From a checkpoint of a small transformer trained on Wikipedia.
Training: a variant of SOAP for these matrices, 107M tokens, 3693 steps.
Each number is 128 + 24 x the weight over its row's rms, rounded and kept within 0 to 255. Layers, rows and columns count from 0. Numbers have three digits each. The size before them is the row's rms in percent of the matrix's.

# layer 9 MLP gate, 256x256, rms 0.159, rows 0-25, columns 0-255
102:096135160153080145160151116111104169129132090146130175113099082147111102119078129119123091112109166167120106140149134100135142147189140137161164147145113133161099147064169105100166138163116144142121157120117132153141127128147127143152118130139077096129122104091151074146135162134139134190125120135135134118093172137164101075122159117158161149138142058132121148138079115116162152114091142145212154179120145123162116133155122124117136120134164146131106169112116130131117133171139146081129103123142135142129144153156103145144119126137158151134093140113115122117141132096115135134122121168089138103126140079114112126079163121126142148138134145088106134119143109125159122133115116141139121144146118161145138101093120122143115112102121154124143093086118126131144132119127128
102:131156138151143126124123099170115156138146146132087139109114116142150136152097110120118131153144132134137166144073133131106125156147139130145147161129117173145143149127094115113128090137133114167145155174161175137099147103141120119089138154124147138142120119181171156146115116155109118145123117129122126147136164162129140130142125141125088077136118052145117121152098089127134105122107107097122157130118133128155159110137124103119093149137136125142184109107126137138149142114173097149134149105167105118108076167171107111095042157124148127110106163081127080109131145159145134126142097117146119137109143149068088117105175129131121150157150081106132117136173121158107110152140162152143174165129104104128130138112117105108128114150097096111135097141102122158144090143107162
101:127112142128085160124143106139124093093130145149138164129107143117107080146121129140136136106110095121130113137153163131143134153121130121153098123122133124093132154126123070109126095101085103154117109099107134109154133066152113122115124096052098121143141103129135138139129093111090107141100075134140138154133163146151129110160099136115118133135171106125172136130143146123156157157097095125135150123121081106144137121112106137133110105121090132126115151199101153116120177074155110102153118138087124157108095154122140135093104150139116122184146154142184115109153124111163067136130109121133173140134128122125145124135112085160109150165133141129123153161127111169139141099092150146138148142115121145155108083101106123167106140123146161187116142086117098138165129099150152
097:146154103148099129124125120106125113095056137117116129118113142132141150148116111138089139164168138146140155086139091127103135126150106095150147155125093111121157110121157130117132132138125169133129082098083121183097167114157141108113119095129135143161131154126137092138097141162096087142177144141121118122144148105109147142152084110135166117150164124139143104145097140155137092154136102088114116145136153150126121138065113146091106128124142104105107140181137134116131118180121095099138120073100101099128134136084119136117118164142123101142103095139154093176153132124115151118125107136124065132140132181093128121138141097121156118114126134131202145141115124151129123138119170162131130124115102144172162118160172088136163131180101181131138095115128122137126120133129125
105:122099127104122121138124088149131103136136102084145156120089137180198128091155150124127137151134073147114122139136123158158133103144142106154126100117176111136135154093101173148101128137114142136184137111127147134138134111132121110129160155114067108091160123154121110104157110094079117115147143117115140146136166147107087105147129123194101152188164129102097151124141102121117110102115132159114101127128120138135124149155121116086141103148073147157091138088123183131137119152140154096104079070088110114128115178099128091124106151119115115126117124114111148128154123154140173145139096124109093144135135125103110122122170081120101078095159147118111124114114105132125087117142140113102171158148097095146112149122148117144138158111154128131120133136122105106138119130115125
099:147128128133117113113132146107158121119122141150096128149122139141152121180147099134148129143152142102147129171141089104151103143085105132181152138152112119142167136108152134155118166136117110155133195158154116085133076107060176159161144115126124118133173136137101157134135092106122101130118126117149104134096119129114140165168128116133132105094145125183127101128116109158124124148110127096157121096128133090126095135159116114102134106133129123106110116154117130178146147123106093086141114114126143114115138168133105092107124124112148129184136155165142158075117107139134129188075107106156109121084166123104147169088127120122131150111090113155147124131171102120145111122115115139062108115137138126152101067138129090139151139172131128134153133126169139083139113121132104
094:103143183123126114150167109129136125140188134121151124163128154099155161131137143136039129132143121157139118158129141133145152138152162113135160127184132133101075152148150119095089121136146144112126155112147140106150137145153115192135125119110115108111138128104160111114088157148110121145091129090172133111111121130066142116120143165181176138135121135110141110100178119105114154146107151175147118127178089107112153140171084120111133126132100143165097120134123141128150111125121100108140105157121142119176149149118129131097116108152128158155137082107165119200136135157096118144102110139118152122142122140124144141075129120116119120144176125137158132102138148064112106158100124131113147093137128128128111080109127142121119112110119118090153108157106134127164152115134144
100:139158152125131125132143122161136135092139124125107133070119046124092099137134132152135109142119172129124135117140131120088130111126110128099144137120089128104105132171135109123135130101101113137102056139121106062103124119119112096111112136126120090128117117182114117096119113107103135156150142140114132114115145142139090109065141126116131097120139127159117127085130150172162121105109097148142092183114127142148070125107107104114135194144101089153113132111152147167148110140145103132132154132114166107137142147112136104139137126133136140153101160125130098119129117098117095124114085135125150117148148106095127115174129142167098132162124125115129129098112110121155107115189126106074150155105101156123150159139099101168142112142170099080114167134085135170100158146144134
092:126109147111146116140179139091126162108115191128164136129108131144113123115082116142114127160115130140123111175186113117158117121119105127149124162145156084123157114105114168084152128134128073112154110158152133111117153093144161146131146138117161138172174158137108144123133186174138134152130113137135097114138124123156133135127135148156151127165109159096134113142122097175153130106097151109095166110121072120084148119162124106135162149121165129123186099085165121157135167133171132126158146094134119130109115135094103126148142121102129083160162110125131126146139138131099132108114101118113143137144157139090114120197130132096126129132107093111154158125128106096146182133118118113157117154150158139160142102122154125146098143121152106148112106118112126179142136076155106
093:077112143120138154147097082113156090150113145197120126173110072113128100157112115146098133118104094134126126131127139113128136081118108116140095111121118152087132151133133132107165101122120109112145125114101149122151142088113146119111175128128146148095136092090136136152124142108107113154068090118134103112099147144144143136142103149121112128128100092091147171126147162103126160147147162170142133131172129128170142119119140108073113124148123133147103127136129110157148167095144128108116063089141130126136157090137118128108131144141121088127153156131092168111128190136149121125110136113111128124152166167138163131097113126118149166168110113122082114125106095161082123154141111122116122128119082093132108108131170101105143163127111127081122168153149123154139117189142147
097:134116139094133116103172137110138058130145100110128127163137143109106122120124155120104102114150124126138113117159124109149167121140088130169145126085104132110070116131142160108123138089161113181096096135084116115115098137122117139116133094169146090116083141117122127106113155157093151141174113107117117068125133138107137077150149144145147093136161160096137088088095144097135137130166151159146128114154139106148142165125117118104125127112151153116176130155107150121117116134120150135103122077152126119109121152166141128113125123131101150068147136137101093130149114183117144105106090132115142175106094129154131152122112079130118133162117138094132104124142078090072136076144133148153124082124102170154110155148126141142141132080141112137124104125134116110110138142123166
101:128096126189137115113098124081123152143138145098098141100090114161114110144145111151122081109106059119114127181127114097175088123074154176120155155138134167149133139131164171150149135193145122121134127135117177143140131129125139108108126144152103105092132113125150167130147130138150107137135100166126154077109130115084128098127130115216148070090131153106161117150110105115149129169156144131104108117110103155132119168132129106130089158107107121137131132133101149108097106108071121093148152124117132134122172136148122170152149116104137110112142130154150126118100138137141100105146108148113102163096111143099152110095111107110116121132108162121104138093158169134103160120108107124110103131119133126133129130148148108102125121124131125108119121140155119105162119127072156
092:148112130136100091158066073115123121131127150116112123122092133142111134119174081151110115130131111152128156081125117098144105088141145115128097125150153125114071162120152094130110159124162112133132156135124139102105162135091159110107122163141167133120137142130150118147105130109115138126105171136167114127099193173119153186213094157128119142107120106142154129106152144180138131106123132139113153130130135150147139119096108137116117128153136160144153102144165122138109168110176067113187131102169131137133150104107100141133128126105158149155102112129133118132120196162163135139153146112119132139139130127080125155104160108125118135093116108148106130129176116163087166102123099128158138125059134097156122126103132127125110126124137117134144104109115120101122115126123127
101:112132134112128135119097097149111163118159128137139113131108114144140124114106119094057132141126146082100115154132126082123108115120118137134152106122157149147163149150163128122199127124154146126074117197136081167108171131141121165179073105115092128106103152158131118148142105160098142119110110145099155153098105142147132106122124080067109162122150139134144177148145082113140076163118118135167137135121159150149145130139100101114136129088155097130099160143171138142126108131129101076168114122142095135130159146101131167131133124153098153142119158083137099116134130164114142121133146130110113154117122156137108123138128112142066118151100143111162126094089119140145125127124148127121122110123143127151168110145138142110141079179156124166134143148098127107143156139123137
104:152121180063085105115101129114134081139089110142156155119061135105144142120150087106151142166114115135168127085116168092118124119125175119116151096175137099128103117116122135098115140131119164119114131127139137137137164114170117141158128122112160121118083179125130096132113098136164111136135142122090134113155105141125114103124139122090147139150164134106153135135110095107164126167146131130135110107114128092129139116150137164122108118148138162122113170089151146119069127137161112131112111151156150143134109165111109123149107123175132141181122122123135135117101141212168179114111158137135116183138110116115151104148133122131119135164141139078084114109129126140137135130103138113130127115160190129151084096104109128136158142130104126142116086083119089131134142143138155
103:132166141170117123129146093080115138108133125126124124056067084164138113060167100140126145120112125162132104123113116154146118103141161108126117147137116150123155127130152122122140063150129128095148142142149100084116141123105146112140126097155122139091096118124147140118065137099140091136122114133111137169145155132094106182167118097173156113146147138087118157105146154131151162117145124162130139159133164120149153112105125115109143123113167154137091152123097111165098158140113154138122116109150151123089106104104135086103095132116094139122131141170145123091159096156112127125141105118166060138118157117107104123098148113149107157092142145158105111139145166143115085112143103153120160123136116114142117106111093141123136161104110141131159128141124104131126069115100151
094:164114155203105120112107092134120138153132138138102111139100140135113110119100153120143213113137096139113100107126154114125101137109114122106084135138133150137133109142080122133094134114162136081077155159122150163155118137140153149157127106106134091095146129123146140143141091138118115112138089132181116106169097189115145151149116178167123107131128144130137125136083105103112113140151139133122137154126160110133140161140154101110081103157133124120107164133134138131087121149113107145152146133126143135145106161114126139133111119138127119173136142147195154116147115130145110148132115110107108122132144188131104130112120140092174120123149141136148180149153110089148165157124075143096100135093144155169099134076123154134140090135145161106129148137134101129133109183171143
101:147124133131100139114128136084089093173160144151126113142103150150171119089167144124106127147115173134152069153103101100139132130118117165113112126129135102111163106109114147143106134128098132123124133134160142103160154132161104155129137127159122074166098104138129136137049118144151124187187083090130131124101098121124129134128082158102078139134103138147139147111124117111120136118117157130096139140086094131116151142108119105120134108139143153120130148112134146113103153133137164127151154113148112174146170151111132124150100084142162107099114117137120131126137157128109118122080050125140139114136111136113119101128125140146119052111094125137122112144122174132155160096134118103116129104135150113115140091130142114136129156125137095093167141170122074127145074083106149
106:124128176127159158140164164146091148106111143140175136114139114169115152132121136149108127124126118107064145139187114149153147102136112122170127120167136114127154093150115109140126120129130156149140113176148122122103087133133152098134146137089114118104126090126135109099092119118124121093142159143146106099133113147177138119148114129183130108088095119149126176164144151103144133141174133073138147118187135139099106168104148136122135142150118129101146150138112149141125110148129096141161143145110133137047171147115096153100145134108092128090094130142133107109087132111144186085106139141097115162081092132115151136139111146130100095137143131149170121133138140117132160107093126149130142148146126080141126110133120146077094122139121059119130116089136153153147123119146126
095:164164140115117132124136126106123113118115159130157114110137103140117120142093114162134108151145125100169138141134117128130160105097135093125119173125096151110112103109099137089107131104156117131106109121142136181128105136099132102088125115124101139088098125110119125130096156118139136112073071150144165109138117098120127098117106137100136123174079147110122126122094115144115110135107137108163140172124139119115126084115151124137155100195129085111083079113121107110135194087150125170141140144164141121153104143090084167065132125158096147156091106154152085103105130130073133113120118085099149101097137146131127140125143108077092103116116122123118089139148119133166144126111161137121124137123075094163134095107124127113121116125136067123106131152120165142120139146108113
104:123081076125104109104176161095149157144158100118171110144095148102132076138157109147148126128176126132133101148101092081150136134105116114156118168169093145116057149167129123117179108148135149158124107130144166127113131104119148130140083118139121122124109129103144134133138055126121137151160121108121118121123158093141120107112118136126161140123102156104132147116110134121108137106125105140150153132154118136139133132129082151168148107145142140143130118151144148107135112115088160158127133111171194117131117121131120140141134125189113151142132130127119135138099123085117154104154104102157167128115080107149105117164109103139128143116125147139160158117131131095140102114108102125125132092181122146177176111150100182162108151134106094121125113102120071120129130148069143
103:094156127134179132054090150144138134118108088138135137114153092118123122074131139121150123086123157151133125119107133105118132162138150120124140137118112095118167110117114152104129140159115093159115153134146147110135090121180140150154163134147110088149127129120135157126147116142124095124148126093138079157131100133127158128194130120100135115171154098159132090125147140110100118123118151114106132109144078140145129115138100146128144078136162102103117124129113170114108091152125127142095148137167160167114138200122101139121091097110144121137141067130122122120099125101108124121141134108143159162156131121148138164084118097104131149143090168155126110115164108154192134132161109137100170158130126121113112142122118182150139094158122120064132143128091102144124132140126173
095:119160125102096100076134133133120148130103146122119108093140111146140119129148136118159128131133144143145167084111096136118125138123112142162149152100111141159123107102096109104104121080089141116103108156120151099157177127113111104116134120140114090148166120137083098119152115132122080134127131158146152082127135114103068114076089148141106138112138123096120109113123159137182149111132167118139123114123096090119134150134143143148097129147170144178147123131106116131112084128123125111130125124147055138154145143160160120124118190136158096108109122127142130080084130126133183162115130121090167144143108179146132126076082103119155135156141115128088120125139170118093091102091116165127135139132114168124114121132163121121171142131128114116107084114118110140120068144121156
096:158157134078102102128107149098145096088152128123125131126156105151194123163146102123164143137109149133164139142137157080175079112184140140120100110103127117156121100131106127129151139144145109124128097189147136107147107107127094149151104067136128108105167080061102100126115151137097131105172096116090164132116162153137117149164118137108116115120137170150145107118102098111140142124125128101117142172104109146149133134113143151143098097136115144145149077127130143139134136069155118147109107182157118118133108114127119112096168107136114120128133128150144111140103052118111142109117153114104122094137126149173143117168116132170154128128151111137144115127147090153114125142136153136171125134131134133138099136157128122095150115119149102121110130179096099098123120159146089
095:133155130103121137103118143115143108133108103173133122127152099122155057151163113124155166125104107144132161130123135104086072099109178123118169126110123139128109148090112098124148138141146132142127109142166139064147129094168111114087124145125144091121096107113122122138094116175122091108151128132104123138105125109099095171129108163128129115112114115138116100139138146097141083160086124112109112108122120131131131113148116119117108121132142102125129079182138165117134165120080108120119129131137108153089150127103177136099138094151148143115116123134163111153132167112083088139124090157127124119129118110151106184140130128097134135145124132113137123112134149176144126119163108176111171112117097152115141164159109131085127139119086159129164097157140168097145170081107064
095:114128125145135169109133096171191140141097092100144137118152156099113098104128113100106084129116097175166156165151121135154158088117078160143147131105092118132106101144159110153125103161106117152112125093118146152167135125124106129153104115143096123140129158141118139154159145106132197100149148121142117152145080135110155112111132110188106105128153129125105103132137158118182120136137129129104113128148126123142126137084096131107101091103117121129123094115161110103082119120114145197174088127153089118148157118159111139139124118138125131110103149085167121120126121139137121113148125113111167118128168115149107179106114125113123103129132173121158118163120107162142150077122138120126139132134163108131134160102075171141160142117116077110167108124119149116108168126152154